From a checkpoint of a small transformer trained on Wikipedia.
Architecture: LayerNorm before each block, rotary positions, attention and MLP in parallel.
Training: a variant of Adam for these matrices, 102M tokens, 6171 steps.
Each number is 200 + 20 x the weight over its row's rms, rounded and kept within 0 to 999. Layers, rows and columns count from 0. The size before them is the row's rms in percent of the matrix's.

# layer 5 MLP down (transposed), 512x128, rms 0.0825, rows 77-104, columns 0-127
097,218,190,214,174,187,223,162,177,180,193,226,220,213,212,212,208,215,227,216,206,220,212,212,201,242,189,176,206,206,215,171,189,187,171,187,245,196,200,207,214,165,166,178,199,183,214,197,235,205,185,169,195,238,180,184,208,190,185,233,157,195,228,193,174,185,214,219,211,194,179,193,223,145,203,206,198,179,165,220,201,237,192,200,187,222,181,187,210,203,206,205,183,228,208,185,210,207,195,207,170,205,225,221,217,193,179,224,202,194,210,173,192,239,204,191,193,210,161,177,222,214,219,251,202,200,210,192,197
074,203,231,227,187,232,220,166,215,210,208,186,184,210,194,176,181,184,164,179,218,236,188,206,176,229,183,182,201,187,184,197,196,153,224,184,181,217,228,156,209,182,202,245,213,217,227,174,173,240,221,182,191,179,202,220,196,183,214,180,258,232,214,205,175,229,209,175,195,221,194,184,210,197,187,204,184,211,168,195,196,159,206,179,208,192,179,213,210,189,237,208,184,184,184,210,186,214,183,195,174,208,183,196,190,188,217,199,204,183,195,224,218,226,220,219,204,190,215,209,177,186,187,226,189,199,203,233,208
107,184,210,183,209,187,210,197,201,198,191,204,202,218,187,203,227,224,203,206,203,324,211,183,188,197,173,214,189,181,188,189,194,192,183,189,216,193,193,204,196,186,137,183,199,219,175,193,277,206,225,184,203,213,199,195,205,194,201,184,208,197,199,192,191,192,211,213,224,176,170,207,187,194,184,203,212,163,195,222,193,207,192,184,176,213,175,211,222,176,227,209,215,191,206,165,224,213,190,198,186,203,208,197,198,209,218,215,192,189,215,192,208,209,192,189,182,214,202,202,216,173,200,221,199,213,195,239,186
104,206,188,171,206,212,187,207,179,198,170,179,205,216,166,202,224,240,196,210,218,296,204,201,194,212,171,207,197,172,222,171,201,171,207,200,195,218,197,218,210,199,137,190,230,200,193,201,252,218,221,190,198,210,203,219,201,195,215,191,186,209,185,220,175,198,197,220,189,188,169,200,201,172,191,214,229,171,190,196,196,208,190,164,162,222,182,214,192,200,223,229,218,201,210,173,189,200,221,209,211,198,175,208,201,211,192,185,206,188,179,198,205,220,186,226,185,206,166,169,226,211,223,209,202,212,194,192,199
099,213,195,188,200,198,211,228,207,196,190,170,211,198,166,190,196,210,198,202,216,343,192,163,208,206,188,205,190,190,198,212,207,201,201,210,217,195,214,187,207,197,181,200,202,222,199,179,254,190,225,207,213,220,188,200,190,197,225,169,197,210,165,229,178,210,184,190,206,212,182,210,197,207,209,202,199,215,194,172,195,231,199,168,171,200,211,215,196,201,198,221,217,224,213,184,184,176,189,186,196,192,183,208,208,194,228,174,192,193,203,199,212,169,182,193,186,185,212,179,205,211,203,203,189,181,197,191,204
073,181,241,199,210,207,211,222,217,200,176,195,225,168,207,181,184,225,217,186,186,188,216,211,188,198,205,207,207,257,173,184,201,167,230,171,199,214,189,195,191,159,185,206,175,179,236,245,200,196,189,186,223,198,212,214,237,217,199,158,194,204,192,188,198,200,194,197,191,174,195,190,179,226,201,211,192,190,178,226,188,206,212,185,220,214,183,197,153,208,205,212,201,227,230,212,218,210,184,229,198,195,245,210,176,168,165,202,211,211,181,194,211,188,145,221,218,207,199,211,184,168,188,196,213,227,208,228,175
104,223,177,194,181,219,205,171,198,172,190,152,220,196,207,204,243,174,202,227,208,239,188,186,211,182,209,198,201,213,206,174,209,196,153,218,179,190,215,214,211,188,215,150,163,195,200,185,228,195,235,217,195,183,173,214,211,187,238,209,168,217,193,201,161,187,204,214,180,185,217,216,171,188,183,208,222,195,221,187,185,229,223,177,161,208,184,223,209,181,237,200,213,214,187,212,163,196,187,190,201,190,227,213,180,169,197,184,227,206,205,174,210,185,219,215,189,213,221,219,217,226,180,203,221,220,220,220,214
118,202,218,216,204,192,191,185,188,222,203,200,183,177,188,170,200,208,210,181,194,329,204,150,214,189,185,204,194,220,203,205,193,208,208,209,222,189,206,184,193,208,181,252,204,193,207,218,236,179,195,198,205,197,196,184,166,198,200,151,197,202,181,224,211,210,181,197,195,201,186,190,199,193,217,186,207,209,197,221,222,168,206,203,185,220,224,203,199,229,181,187,182,183,190,215,201,197,186,211,199,224,184,217,200,192,210,203,188,199,200,170,218,199,162,177,190,198,218,211,193,236,225,187,180,212,187,205,210
092,222,194,193,194,224,230,188,187,190,202,206,176,183,180,211,177,223,165,199,196,181,198,177,221,224,207,204,201,201,207,209,202,212,192,192,228,206,197,174,184,179,221,224,206,158,206,205,95,186,221,216,194,176,194,215,222,214,212,165,193,193,209,232,208,185,183,207,210,210,199,188,215,209,222,203,202,210,185,187,185,206,202,170,183,218,218,185,198,233,181,239,214,204,173,177,167,244,210,224,193,210,201,228,231,196,198,197,230,235,180,163,186,203,202,214,197,189,190,201,209,224,230,202,217,187,201,181,207
107,190,233,190,211,197,190,176,166,198,176,195,184,205,205,167,167,202,224,191,193,217,204,191,167,202,201,195,197,195,235,249,163,195,210,191,225,194,165,204,208,202,180,179,189,208,166,222,225,174,200,202,224,219,191,235,184,214,141,194,227,218,210,196,231,160,184,197,200,160,203,211,200,193,218,203,202,192,187,243,202,171,218,187,209,239,181,192,215,201,218,179,254,197,171,221,215,170,207,228,205,209,201,224,177,198,190,205,189,193,217,182,247,192,199,214,206,211,206,209,190,193,205,211,198,162,200,205,203
099,235,214,206,208,169,187,215,201,202,224,206,207,156,202,211,186,181,231,249,194,178,192,243,223,207,192,194,173,226,173,183,217,198,169,232,208,178,190,214,187,208,206,206,213,165,190,201,213,216,176,207,224,212,208,180,198,192,216,181,176,210,201,210,212,197,224,214,180,193,191,190,234,234,198,198,244,208,187,203,183,225,183,213,192,200,193,187,228,212,224,177,158,218,204,211,180,227,200,197,178,185,187,151,240,186,182,194,220,182,218,227,178,197,202,189,183,221,190,174,223,203,195,214,183,146,183,186,177
095,162,188,209,183,218,203,214,206,192,206,200,190,177,207,196,177,205,234,184,192,230,189,178,189,180,189,200,145,218,201,166,209,171,217,207,210,195,177,205,208,214,208,176,212,200,233,206,225,156,203,195,205,176,206,173,195,215,215,216,191,207,208,209,218,208,249,223,214,254,182,204,220,216,192,202,196,197,172,209,201,200,221,159,175,179,222,185,203,244,190,207,206,198,198,191,176,190,185,175,175,212,233,188,231,173,178,245,175,204,186,183,212,190,203,212,216,181,189,236,160,172,235,214,214,202,206,207,219
095,200,220,198,187,175,273,230,200,207,204,169,184,200,183,195,209,174,226,191,205,183,215,223,209,196,195,221,178,174,181,180,261,190,196,201,207,190,202,203,226,188,235,184,205,175,155,200,201,178,208,208,176,208,178,172,203,204,178,226,195,229,205,200,198,213,174,210,206,216,221,179,221,223,211,195,197,196,163,190,198,232,176,208,208,204,195,201,200,224,190,221,209,183,212,192,213,195,218,208,223,228,166,182,228,194,215,177,192,206,180,166,218,194,222,156,186,203,168,202,234,206,208,207,228,203,193,222,153
123,191,222,209,204,199,191,190,187,234,211,211,184,173,197,173,191,215,214,177,195,323,209,157,212,192,194,214,203,216,209,213,184,201,221,204,222,194,207,187,191,211,171,252,202,191,218,217,218,175,197,198,198,181,192,188,173,193,191,147,198,193,193,221,217,218,186,189,205,199,200,182,202,198,210,182,216,209,190,220,225,167,196,199,211,224,228,205,195,233,176,184,183,179,197,220,193,205,179,210,200,221,185,215,198,188,211,214,176,205,190,170,210,205,168,172,187,199,216,208,190,216,214,178,187,210,187,196,206
115,200,213,215,203,186,194,185,190,230,204,207,189,173,191,169,195,208,209,178,197,318,213,151,217,197,187,207,195,227,204,205,186,206,211,204,224,192,199,182,193,209,176,259,201,189,212,219,225,174,196,202,200,201,199,188,167,196,200,158,199,198,184,225,204,210,185,194,186,202,195,189,201,192,220,182,204,218,200,222,219,174,199,198,179,218,225,203,190,239,187,189,178,186,191,220,197,204,183,213,198,220,179,213,198,198,213,199,182,199,198,170,213,201,159,176,184,199,221,219,194,238,227,191,179,215,184,200,204
089,234,203,195,188,197,215,201,189,182,201,197,211,236,195,232,180,171,187,209,184,270,203,162,215,195,217,204,177,188,155,204,199,215,174,201,220,218,185,237,200,189,164,186,211,191,179,175,239,203,200,200,198,211,225,193,217,173,174,201,211,218,183,198,196,179,208,184,237,169,201,210,209,191,200,209,203,180,206,189,172,205,172,242,181,199,202,196,214,188,231,198,207,237,189,170,236,179,186,196,205,215,210,215,161,196,189,208,223,223,162,190,213,221,165,207,211,207,214,168,233,195,206,204,182,207,187,218,170
076,197,186,175,207,197,219,193,226,192,213,191,197,229,219,199,155,143,203,223,204,236,182,175,217,217,210,187,193,248,225,227,208,210,208,181,196,230,252,216,185,218,230,199,212,215,177,188,214,185,187,187,203,206,212,198,197,181,227,179,220,231,206,203,170,226,222,169,214,199,195,184,170,189,210,197,186,213,186,190,213,221,166,193,214,192,210,207,164,179,186,194,193,189,204,173,199,208,171,183,200,233,182,203,189,156,195,200,229,214,192,191,181,178,215,156,216,184,227,232,205,205,221,184,184,182,208,236,202
105,195,193,200,215,199,153,188,184,172,160,184,207,194,190,208,198,194,203,215,189,231,217,205,174,193,221,193,199,212,227,199,185,211,189,220,184,169,192,203,178,214,198,189,230,205,246,202,217,166,206,183,217,185,205,178,194,197,200,191,195,187,205,185,185,154,211,255,204,187,191,218,190,231,208,171,182,191,214,202,210,247,206,174,209,212,190,189,157,232,209,219,192,195,196,209,172,195,188,185,212,222,193,188,220,223,201,193,218,214,233,221,151,230,211,188,170,257,216,205,197,222,164,196,216,224,191,189,231
124,191,198,211,190,210,226,217,202,191,203,193,228,180,194,172,195,214,180,188,222,179,193,211,196,198,196,230,204,205,206,222,196,233,182,208,231,231,166,181,205,245,183,178,185,196,191,173,210,213,185,194,197,185,202,212,214,229,196,171,172,207,233,158,189,169,179,259,188,185,155,171,217,200,242,198,186,222,222,167,221,198,213,178,232,201,201,181,200,205,199,186,184,185,182,208,211,202,193,210,230,196,196,227,171,224,245,178,200,183,197,210,207,196,229,177,219,187,171,224,189,212,183,211,213,245,197,195,183
118,188,227,219,184,220,191,191,186,240,203,187,178,206,187,172,199,228,205,172,188,331,204,170,214,201,206,190,205,194,214,193,187,189,208,201,211,183,219,197,180,205,192,242,196,197,195,226,266,208,212,184,192,198,186,205,176,208,206,155,203,199,179,211,220,211,193,208,218,224,182,208,199,209,215,198,206,200,197,206,215,159,201,188,181,216,194,198,188,227,213,188,177,163,184,192,208,191,202,205,211,213,185,210,208,192,187,183,200,183,219,206,200,190,180,172,201,185,211,214,186,215,203,199,192,196,205,198,196
102,199,179,181,211,233,193,227,189,235,192,187,197,184,218,252,186,205,198,210,221,240,179,188,198,212,163,191,160,232,189,190,197,193,185,207,177,225,178,188,205,177,181,225,182,207,217,213,179,204,198,201,188,210,202,215,244,255,231,206,196,186,193,173,201,180,185,162,163,196,186,201,186,169,186,211,180,222,179,229,196,204,216,194,205,202,173,189,221,213,177,203,194,218,211,208,219,182,165,196,168,171,191,201,219,184,218,207,247,191,233,217,224,201,220,188,202,202,208,210,158,193,228,186,218,203,186,210,214
109,184,184,169,221,210,168,227,192,204,222,189,197,214,191,212,207,159,220,175,219,247,193,175,209,195,197,188,223,183,214,201,162,204,221,230,229,196,189,207,217,220,180,227,205,202,177,216,252,168,191,192,206,235,212,191,238,197,226,161,201,201,182,212,213,222,227,201,199,194,211,213,188,193,176,178,186,188,199,197,180,197,195,211,180,189,205,213,233,174,205,192,217,190,201,175,166,178,212,199,178,211,177,232,197,190,231,206,182,186,218,209,202,194,188,218,208,218,200,241,183,200,161,204,207,184,137,179,175
072,152,179,207,205,164,183,193,220,180,195,198,210,200,198,200,190,202,178,199,184,249,201,184,194,237,232,214,218,226,232,216,203,216,213,206,191,207,170,231,177,153,212,165,191,170,182,227,175,208,195,185,195,242,201,191,216,236,223,203,169,186,197,172,190,190,207,205,214,226,170,203,207,215,252,197,228,200,228,229,210,213,151,185,200,175,201,192,218,198,198,207,200,206,212,205,183,194,181,194,203,216,206,166,237,178,215,170,192,220,171,199,187,190,226,205,184,181,184,213,230,202,213,208,184,184,201,197,183
075,230,208,187,190,197,166,189,187,205,233,227,211,210,166,188,194,190,196,176,229,254,174,190,198,245,217,205,167,172,179,175,197,192,213,209,208,226,166,235,192,187,189,164,186,213,205,162,218,187,163,202,208,192,195,189,195,200,194,170,211,228,184,227,190,201,224,174,220,180,189,219,197,176,180,223,212,170,196,211,177,194,199,212,199,194,222,199,184,202,223,213,239,242,204,174,229,190,206,189,213,190,196,187,191,199,177,200,212,229,162,190,215,218,163,192,203,208,212,187,246,223,212,209,193,202,236,185,198
104,200,201,190,228,185,160,200,206,176,176,200,234,214,189,182,224,188,204,198,218,269,168,202,204,208,172,209,215,161,207,206,214,195,197,192,215,202,167,205,204,196,200,179,228,200,214,178,224,194,205,173,188,201,175,192,237,199,218,152,184,215,159,212,193,202,195,198,202,206,230,198,182,193,204,220,209,187,225,184,193,196,192,174,166,199,210,218,189,219,231,205,227,210,224,174,175,203,229,189,196,200,173,182,228,213,185,207,206,179,212,180,199,227,190,235,199,223,185,154,222,234,201,214,177,183,237,174,177
122,232,172,189,139,195,218,195,192,155,169,205,191,213,197,200,190,218,217,184,194,202,206,164,211,168,202,214,259,224,187,208,220,187,185,196,232,194,230,219,224,210,214,162,169,179,182,193,244,214,207,228,218,185,187,213,205,202,181,207,208,179,219,207,205,207,183,225,213,169,188,181,222,243,191,203,169,200,240,199,215,213,193,202,170,190,187,180,208,231,187,214,179,216,217,179,220,227,201,221,202,193,192,194,202,169,181,226,218,208,219,181,201,195,165,221,196,212,175,183,194,201,211,190,202,175,183,200,184
112,197,217,182,206,191,200,225,176,206,183,205,211,191,211,189,183,196,212,204,203,185,205,196,203,219,162,170,208,200,170,233,173,214,196,174,186,223,223,222,208,167,171,209,224,228,220,208,215,203,188,218,149,230,195,237,215,220,193,204,195,235,191,187,213,194,236,211,184,213,220,164,191,220,205,197,168,225,207,217,192,174,198,196,235,186,232,173,177,207,165,214,207,169,196,219,211,184,197,224,191,219,221,228,170,217,203,189,153,196,185,188,172,218,193,151,207,166,213,185,202,199,205,220,194,176,231,224,190
103,205,210,197,213,213,141,209,192,218,204,203,235,204,185,204,171,208,258,198,208,173,247,192,205,213,215,181,238,180,163,198,194,199,209,195,198,235,191,201,226,218,194,191,190,186,190,195,217,234,215,218,213,176,200,178,225,203,226,169,209,200,208,186,203,163,192,177,167,185,204,227,228,196,169,199,214,174,208,173,211,204,212,204,189,203,206,199,231,190,183,166,196,204,216,219,176,186,205,194,216,206,215,207,201,211,224,176,198,213,198,191,170,166,205,201,211,194,226,206,197,203,236,188,216,144,205,186,145
# layer 5 MLP up, 512x128, rms 0.108, rows 78-104, columns 0-127
087,184,162,189,184,213,193,240,175,203,161,211,198,200,223,233,219,219,209,228,173,223,234,218,213,206,190,227,169,223,203,192,197,217,200,200,222,197,178,206,192,168,182,168,168,202,174,202,188,199,177,205,227,217,179,196,214,206,203,200,174,175,194,204,190,182,213,192,199,165,213,217,212,212,178,195,197,217,191,207,201,233,201,217,200,194,225,173,222,231,159,188,211,229,167,206,195,188,184,202,231,212,215,228,208,231,199,206,184,212,181,157,220,210,181,201,186,231,208,192,185,243,227,180,231,162,172,180,188
094,229,167,212,214,183,219,175,205,170,161,192,224,216,199,211,215,203,204,210,223,232,192,187,211,244,211,180,188,188,197,177,203,191,195,196,205,201,177,222,206,203,168,190,200,192,180,201,227,230,217,204,192,247,183,226,222,203,230,184,194,214,170,219,167,176,170,213,219,213,203,206,187,163,218,211,185,200,191,188,184,225,205,186,199,202,206,180,189,166,243,209,230,214,203,167,217,213,220,156,196,193,161,207,222,212,213,206,203,193,169,172,217,239,162,194,196,205,175,198,214,227,202,219,206,182,184,204,158
098,216,171,208,205,182,212,176,209,184,162,181,223,218,190,221,233,219,189,199,216,236,208,200,225,206,213,207,203,195,196,146,192,208,211,205,188,197,158,219,197,222,179,172,211,195,186,194,216,200,226,193,184,241,183,213,221,221,211,194,183,218,187,223,160,199,165,243,198,228,193,215,189,179,210,220,221,190,174,205,210,213,214,171,165,190,208,186,162,196,239,198,213,222,183,184,211,220,209,188,182,198,159,198,203,208,199,210,211,173,182,195,191,224,178,208,178,177,147,207,223,226,205,225,195,182,221,189,166
089,229,185,175,217,204,210,208,198,165,184,194,230,228,193,212,195,215,173,223,175,231,174,196,199,193,189,183,188,184,198,168,183,208,176,193,192,183,188,208,198,185,168,196,238,214,200,192,211,172,217,208,208,226,218,205,206,214,236,196,183,241,170,197,150,200,190,213,194,210,170,216,204,208,188,238,191,203,186,180,178,249,199,177,199,185,208,208,199,184,203,214,234,212,202,146,220,232,216,171,214,183,189,195,228,231,179,218,208,201,176,211,194,214,172,219,202,210,214,196,238,219,190,235,188,165,215,175,178
095,230,200,198,206,166,174,197,200,186,193,211,215,208,223,177,195,181,197,224,217,208,206,181,211,185,209,191,216,153,215,214,195,193,169,215,178,167,225,196,164,202,189,174,214,233,225,161,235,223,195,211,199,196,182,215,197,214,191,202,208,219,201,227,190,217,231,197,156,217,197,225,213,149,152,208,207,212,195,182,189,218,178,221,220,174,233,197,204,188,202,238,208,216,173,177,188,201,221,184,192,218,181,196,188,211,208,174,168,189,219,247,187,230,192,167,184,195,196,193,235,209,172,199,198,180,223,196,216
103,227,163,200,168,213,204,241,190,176,163,161,225,234,195,215,228,203,210,230,170,220,184,192,174,185,214,185,197,221,159,215,183,189,193,222,178,178,204,205,237,201,186,153,212,203,172,211,220,177,186,222,207,200,212,201,214,194,233,181,201,211,194,208,187,172,208,199,206,177,214,185,188,167,204,216,206,214,213,221,170,226,232,198,175,204,234,196,197,175,212,206,243,204,196,201,203,240,181,170,226,182,200,194,194,200,185,203,213,189,186,185,229,229,191,223,199,212,221,164,210,202,179,213,206,181,179,220,172
110,213,179,188,182,190,206,196,203,168,178,222,207,225,200,220,202,194,186,223,203,221,217,188,186,234,230,192,200,187,187,169,209,198,206,170,197,188,199,245,208,172,181,182,210,222,198,188,208,195,178,214,204,205,215,215,204,239,212,194,203,220,175,197,172,199,185,222,204,204,188,225,171,205,170,258,175,219,214,190,170,221,216,155,184,181,231,168,218,204,199,197,239,190,195,177,239,223,206,200,186,194,186,202,218,202,153,208,236,210,194,184,193,218,192,227,207,208,198,189,201,214,175,244,192,156,223,167,194
092,225,202,200,215,194,192,193,206,188,196,183,207,193,212,198,189,235,198,215,208,205,204,196,240,215,190,197,173,205,223,195,197,221,199,161,211,234,190,185,194,201,190,224,208,182,178,179,193,209,221,221,158,195,186,217,205,215,230,193,174,191,206,223,209,171,204,218,203,241,183,214,206,200,212,215,175,208,165,205,169,232,184,154,212,202,214,175,158,185,162,219,222,213,171,176,173,250,219,206,215,218,201,233,230,178,232,195,194,218,162,192,182,244,187,225,193,180,176,199,208,207,222,201,217,180,191,167,192
114,177,200,207,193,189,180,209,195,198,152,177,228,196,207,194,238,162,229,170,235,213,188,182,160,239,203,196,198,204,214,205,182,168,230,224,209,163,188,219,197,209,199,188,228,177,196,220,215,203,209,203,186,219,196,207,204,200,223,210,202,192,169,178,196,172,182,220,177,219,226,218,165,175,205,192,216,195,197,228,171,206,235,218,179,172,211,213,212,206,201,196,242,191,187,197,225,209,208,196,207,195,185,221,192,204,177,226,238,181,219,202,239,210,202,164,174,212,197,167,183,224,197,205,194,165,173,216,169
100,201,166,192,213,185,205,211,211,190,201,206,205,187,206,207,198,186,200,226,209,208,246,222,242,192,188,204,153,187,211,157,215,199,177,238,188,171,203,186,176,200,200,210,194,221,196,166,213,223,161,209,230,195,195,215,190,191,218,188,176,216,195,186,195,208,190,204,177,212,203,175,212,236,194,223,230,189,175,227,190,232,201,198,179,170,190,179,221,204,206,194,190,242,185,186,185,222,230,168,171,205,212,198,241,208,166,185,208,219,178,215,191,253,178,207,188,186,189,194,237,203,202,219,182,159,206,177,216
106,166,198,214,208,161,241,217,206,175,193,195,209,239,194,199,209,202,201,206,190,216,215,191,207,184,205,181,216,174,226,185,209,201,195,202,185,174,207,185,185,242,195,158,232,200,203,133,238,216,214,179,250,202,176,225,201,207,220,192,186,199,212,191,166,205,193,219,194,221,190,190,203,204,182,208,169,196,174,206,176,194,196,204,202,196,212,169,184,225,189,199,202,249,174,196,196,211,208,190,194,229,217,173,206,212,210,201,187,182,192,219,185,233,201,207,171,214,174,174,234,215,199,214,203,195,204,141,222
102,222,209,182,164,170,222,220,189,198,200,185,190,202,208,199,176,185,196,229,175,209,209,189,235,194,206,203,200,209,208,154,220,192,194,168,184,196,183,225,196,209,196,192,176,210,168,172,214,216,164,236,192,200,184,223,198,223,193,201,191,217,198,202,199,214,187,226,205,178,190,203,241,201,210,215,217,199,173,230,201,243,221,151,222,195,248,186,175,217,202,200,197,229,188,196,242,206,228,188,188,212,193,203,233,217,206,167,187,250,174,207,223,214,171,228,190,177,177,188,184,187,197,211,207,166,190,181,206
112,217,177,192,183,196,213,189,198,169,173,234,212,228,201,229,202,197,179,224,202,216,214,189,194,234,221,188,201,190,191,173,209,195,209,179,198,190,196,232,206,171,180,182,215,212,203,193,208,202,183,228,206,209,208,214,209,238,217,193,203,222,176,204,179,199,179,232,206,199,186,211,166,206,178,262,178,217,215,183,171,216,207,153,188,173,229,164,220,201,199,198,232,189,185,175,222,229,209,196,183,199,181,198,225,207,152,203,229,208,194,175,188,225,190,219,208,213,189,192,195,215,188,244,201,147,213,170,188
111,216,177,190,183,189,208,192,205,170,178,216,211,231,200,228,201,190,184,221,196,219,217,183,198,235,236,192,203,190,189,167,205,196,196,171,196,189,190,242,211,167,185,181,212,220,198,186,207,193,181,217,211,204,214,216,209,239,208,194,205,225,178,194,173,199,188,222,202,205,186,226,172,208,174,257,172,218,213,191,174,223,209,150,189,179,228,165,216,200,202,196,235,191,193,178,236,227,209,195,188,193,188,200,216,203,153,208,237,213,190,186,194,224,192,221,206,204,198,195,204,219,178,247,194,155,218,169,192
090,225,185,213,181,215,177,196,193,176,177,203,204,238,210,211,191,182,184,205,217,230,191,177,220,252,210,206,204,185,192,158,213,200,171,213,210,226,166,222,199,195,174,172,177,200,182,171,223,199,195,219,190,232,194,213,242,186,224,182,207,213,183,207,192,203,192,177,213,183,206,199,188,185,204,208,212,210,203,181,174,211,210,217,204,204,233,171,184,189,208,227,230,248,182,166,218,202,195,180,187,178,182,198,191,198,181,200,224,215,158,203,235,232,146,216,232,187,190,179,231,204,182,226,179,188,188,193,195
090,201,185,218,227,193,202,183,221,180,202,207,212,219,218,175,243,202,189,197,221,230,216,208,192,191,171,199,187,159,197,202,214,188,202,214,168,163,183,223,182,220,197,209,219,178,231,205,198,221,211,213,192,176,197,173,197,212,217,210,218,158,183,237,177,217,187,230,213,216,158,213,181,179,217,188,219,157,182,218,225,219,203,204,228,189,202,211,201,200,206,178,199,210,209,181,206,192,220,208,247,205,177,196,182,211,199,176,157,176,209,210,208,226,191,177,190,208,149,187,201,230,170,203,185,187,223,148,213
113,244,195,170,197,193,186,229,220,190,173,184,198,231,193,241,199,197,223,197,225,197,199,177,212,209,216,191,205,214,175,206,154,210,171,183,203,194,213,233,241,200,195,171,192,218,180,202,192,184,201,233,221,181,178,214,210,252,219,180,178,201,166,203,194,198,203,215,189,220,160,192,190,214,197,190,202,210,220,215,212,186,247,213,184,212,216,165,165,161,189,207,208,183,234,153,188,222,190,186,212,200,208,199,250,184,205,197,195,191,211,234,234,195,179,224,200,192,220,218,200,192,181,210,199,190,196,211,190
116,191,200,209,177,175,205,185,217,194,195,188,224,205,222,201,189,201,214,241,214,212,187,204,230,200,218,223,184,145,192,177,196,219,186,206,220,198,170,202,169,208,168,174,208,201,195,146,214,248,185,216,189,202,197,214,204,214,227,171,202,203,191,172,174,166,184,214,183,211,231,212,212,197,203,235,201,218,194,203,175,208,178,199,199,187,235,176,185,176,236,170,234,198,212,199,199,203,223,221,216,229,198,233,220,210,226,190,193,213,192,219,173,222,178,208,180,168,163,210,206,201,181,212,203,191,226,154,215
108,200,171,195,189,210,210,195,187,177,184,229,209,217,217,211,212,203,186,193,190,222,186,189,201,251,220,191,179,189,193,174,201,178,211,183,187,185,207,227,188,172,179,203,221,189,173,210,216,216,212,202,192,246,196,201,214,242,235,200,203,200,181,207,166,199,191,221,225,215,179,238,173,193,202,243,186,188,221,172,177,227,225,162,164,174,203,194,190,192,207,212,217,206,213,139,226,220,211,189,209,191,171,189,223,187,155,209,222,197,198,187,189,225,188,214,203,202,187,199,197,211,188,234,191,161,227,172,181
114,193,157,223,208,214,200,212,175,201,210,218,213,224,225,189,242,179,214,190,216,215,197,142,202,208,217,196,169,197,200,206,201,208,188,195,151,184,209,228,206,187,183,184,239,196,171,213,230,215,215,195,197,188,180,182,239,213,233,193,175,166,194,200,183,197,210,187,234,201,178,188,149,182,181,198,209,204,209,185,192,194,222,227,194,189,188,185,177,237,229,205,217,201,209,174,211,202,195,189,228,203,186,226,213,167,194,211,201,214,190,179,236,219,181,183,209,221,203,228,202,235,185,204,216,181,188,203,149
105,203,172,211,243,178,216,205,190,182,147,170,194,208,201,211,252,190,196,196,209,218,192,205,221,186,216,165,207,197,222,192,156,225,223,234,173,199,184,191,201,223,188,208,207,192,198,177,243,178,222,220,178,219,188,182,242,220,185,179,200,198,190,197,171,219,199,218,167,212,193,258,171,211,184,202,169,209,206,154,189,195,216,196,172,187,193,222,217,198,206,211,220,182,205,178,191,212,213,211,208,211,180,244,207,196,201,179,196,181,204,194,182,207,181,204,219,193,180,221,224,218,197,220,199,186,193,158,204
093,223,192,173,217,206,184,205,178,158,189,189,211,218,226,203,221,232,178,234,203,219,206,192,188,222,253,209,197,210,203,171,190,164,195,180,175,195,178,241,208,171,204,153,204,233,177,212,205,214,194,212,224,223,204,215,210,244,190,195,209,235,182,219,162,198,194,212,193,221,172,232,167,209,197,218,187,194,208,198,185,222,199,168,168,177,198,171,183,201,203,238,212,202,167,182,193,212,189,189,212,190,195,190,218,208,186,180,213,212,193,209,213,221,206,219,218,221,165,194,208,228,202,230,176,178,225,185,186
088,223,191,201,171,205,178,193,177,169,189,218,238,216,182,198,201,191,181,198,225,229,201,179,219,268,224,188,162,179,195,174,187,210,209,214,199,215,171,231,190,179,174,178,197,216,199,175,230,207,195,218,182,219,205,188,215,208,208,176,205,217,177,210,188,184,214,192,208,181,187,218,204,164,205,200,202,204,200,213,176,204,215,208,182,192,225,162,175,209,231,217,224,237,206,190,228,207,215,180,199,174,209,210,189,195,160,190,211,218,152,214,219,222,162,200,220,203,172,175,220,216,184,233,181,184,220,180,185
095,207,170,191,204,208,200,169,199,180,203,200,226,219,186,220,221,201,185,202,225,241,187,181,207,194,193,213,177,162,205,179,190,212,219,241,208,171,168,193,216,199,169,183,244,214,201,190,233,213,220,201,157,238,178,186,216,226,234,175,209,193,191,212,154,207,178,235,199,220,223,215,171,173,195,232,190,200,187,183,202,201,195,207,173,183,212,188,170,217,219,197,198,189,190,187,177,218,209,185,178,197,172,217,224,218,198,181,211,208,194,216,211,246,188,216,174,205,189,204,207,239,206,218,204,187,207,169,166
127,218,208,205,218,200,192,236,174,196,200,183,241,198,231,213,253,201,208,174,228,234,165,197,194,235,192,212,198,197,188,192,207,162,193,171,228,180,161,230,200,182,173,179,209,183,218,220,211,195,173,194,173,225,214,193,231,221,209,208,220,174,200,207,218,186,211,191,202,240,202,197,161,156,183,213,189,194,174,189,185,203,217,212,191,185,212,173,221,190,209,196,213,153,211,186,220,190,194,192,195,211,168,195,191,185,201,192,200,208,168,202,208,237,173,224,213,211,181,204,234,214,195,212,196,172,180,191,165
105,226,200,214,198,183,181,191,184,195,204,155,190,222,232,213,234,205,197,211,216,207,175,188,177,236,202,185,187,225,202,179,157,206,170,162,231,177,217,229,205,192,185,173,196,200,205,220,236,172,205,221,188,236,198,225,215,221,235,187,222,201,188,189,196,185,181,208,212,193,202,210,170,188,220,195,169,182,226,233,184,182,228,209,169,195,205,204,189,217,191,204,202,167,211,185,200,219,199,198,179,217,198,203,220,208,173,210,204,212,180,223,202,217,173,177,193,159,250,221,225,202,170,214,179,155,197,215,190
104,200,181,206,213,226,213,208,201,162,195,192,207,203,209,213,190,200,217,203,212,224,201,207,175,185,156,208,183,142,207,171,194,200,161,222,178,211,188,201,211,202,185,177,241,222,222,183,213,189,190,228,192,207,190,198,222,208,215,202,196,182,224,194,207,213,197,208,160,176,216,198,221,222,195,232,201,197,145,227,175,211,194,198,244,224,167,214,199,182,207,176,210,232,207,190,176,203,217,147,195,222,186,197,221,219,216,185,206,193,177,231,198,211,168,214,210,190,168,213,223,238,191,201,211,163,176,189,200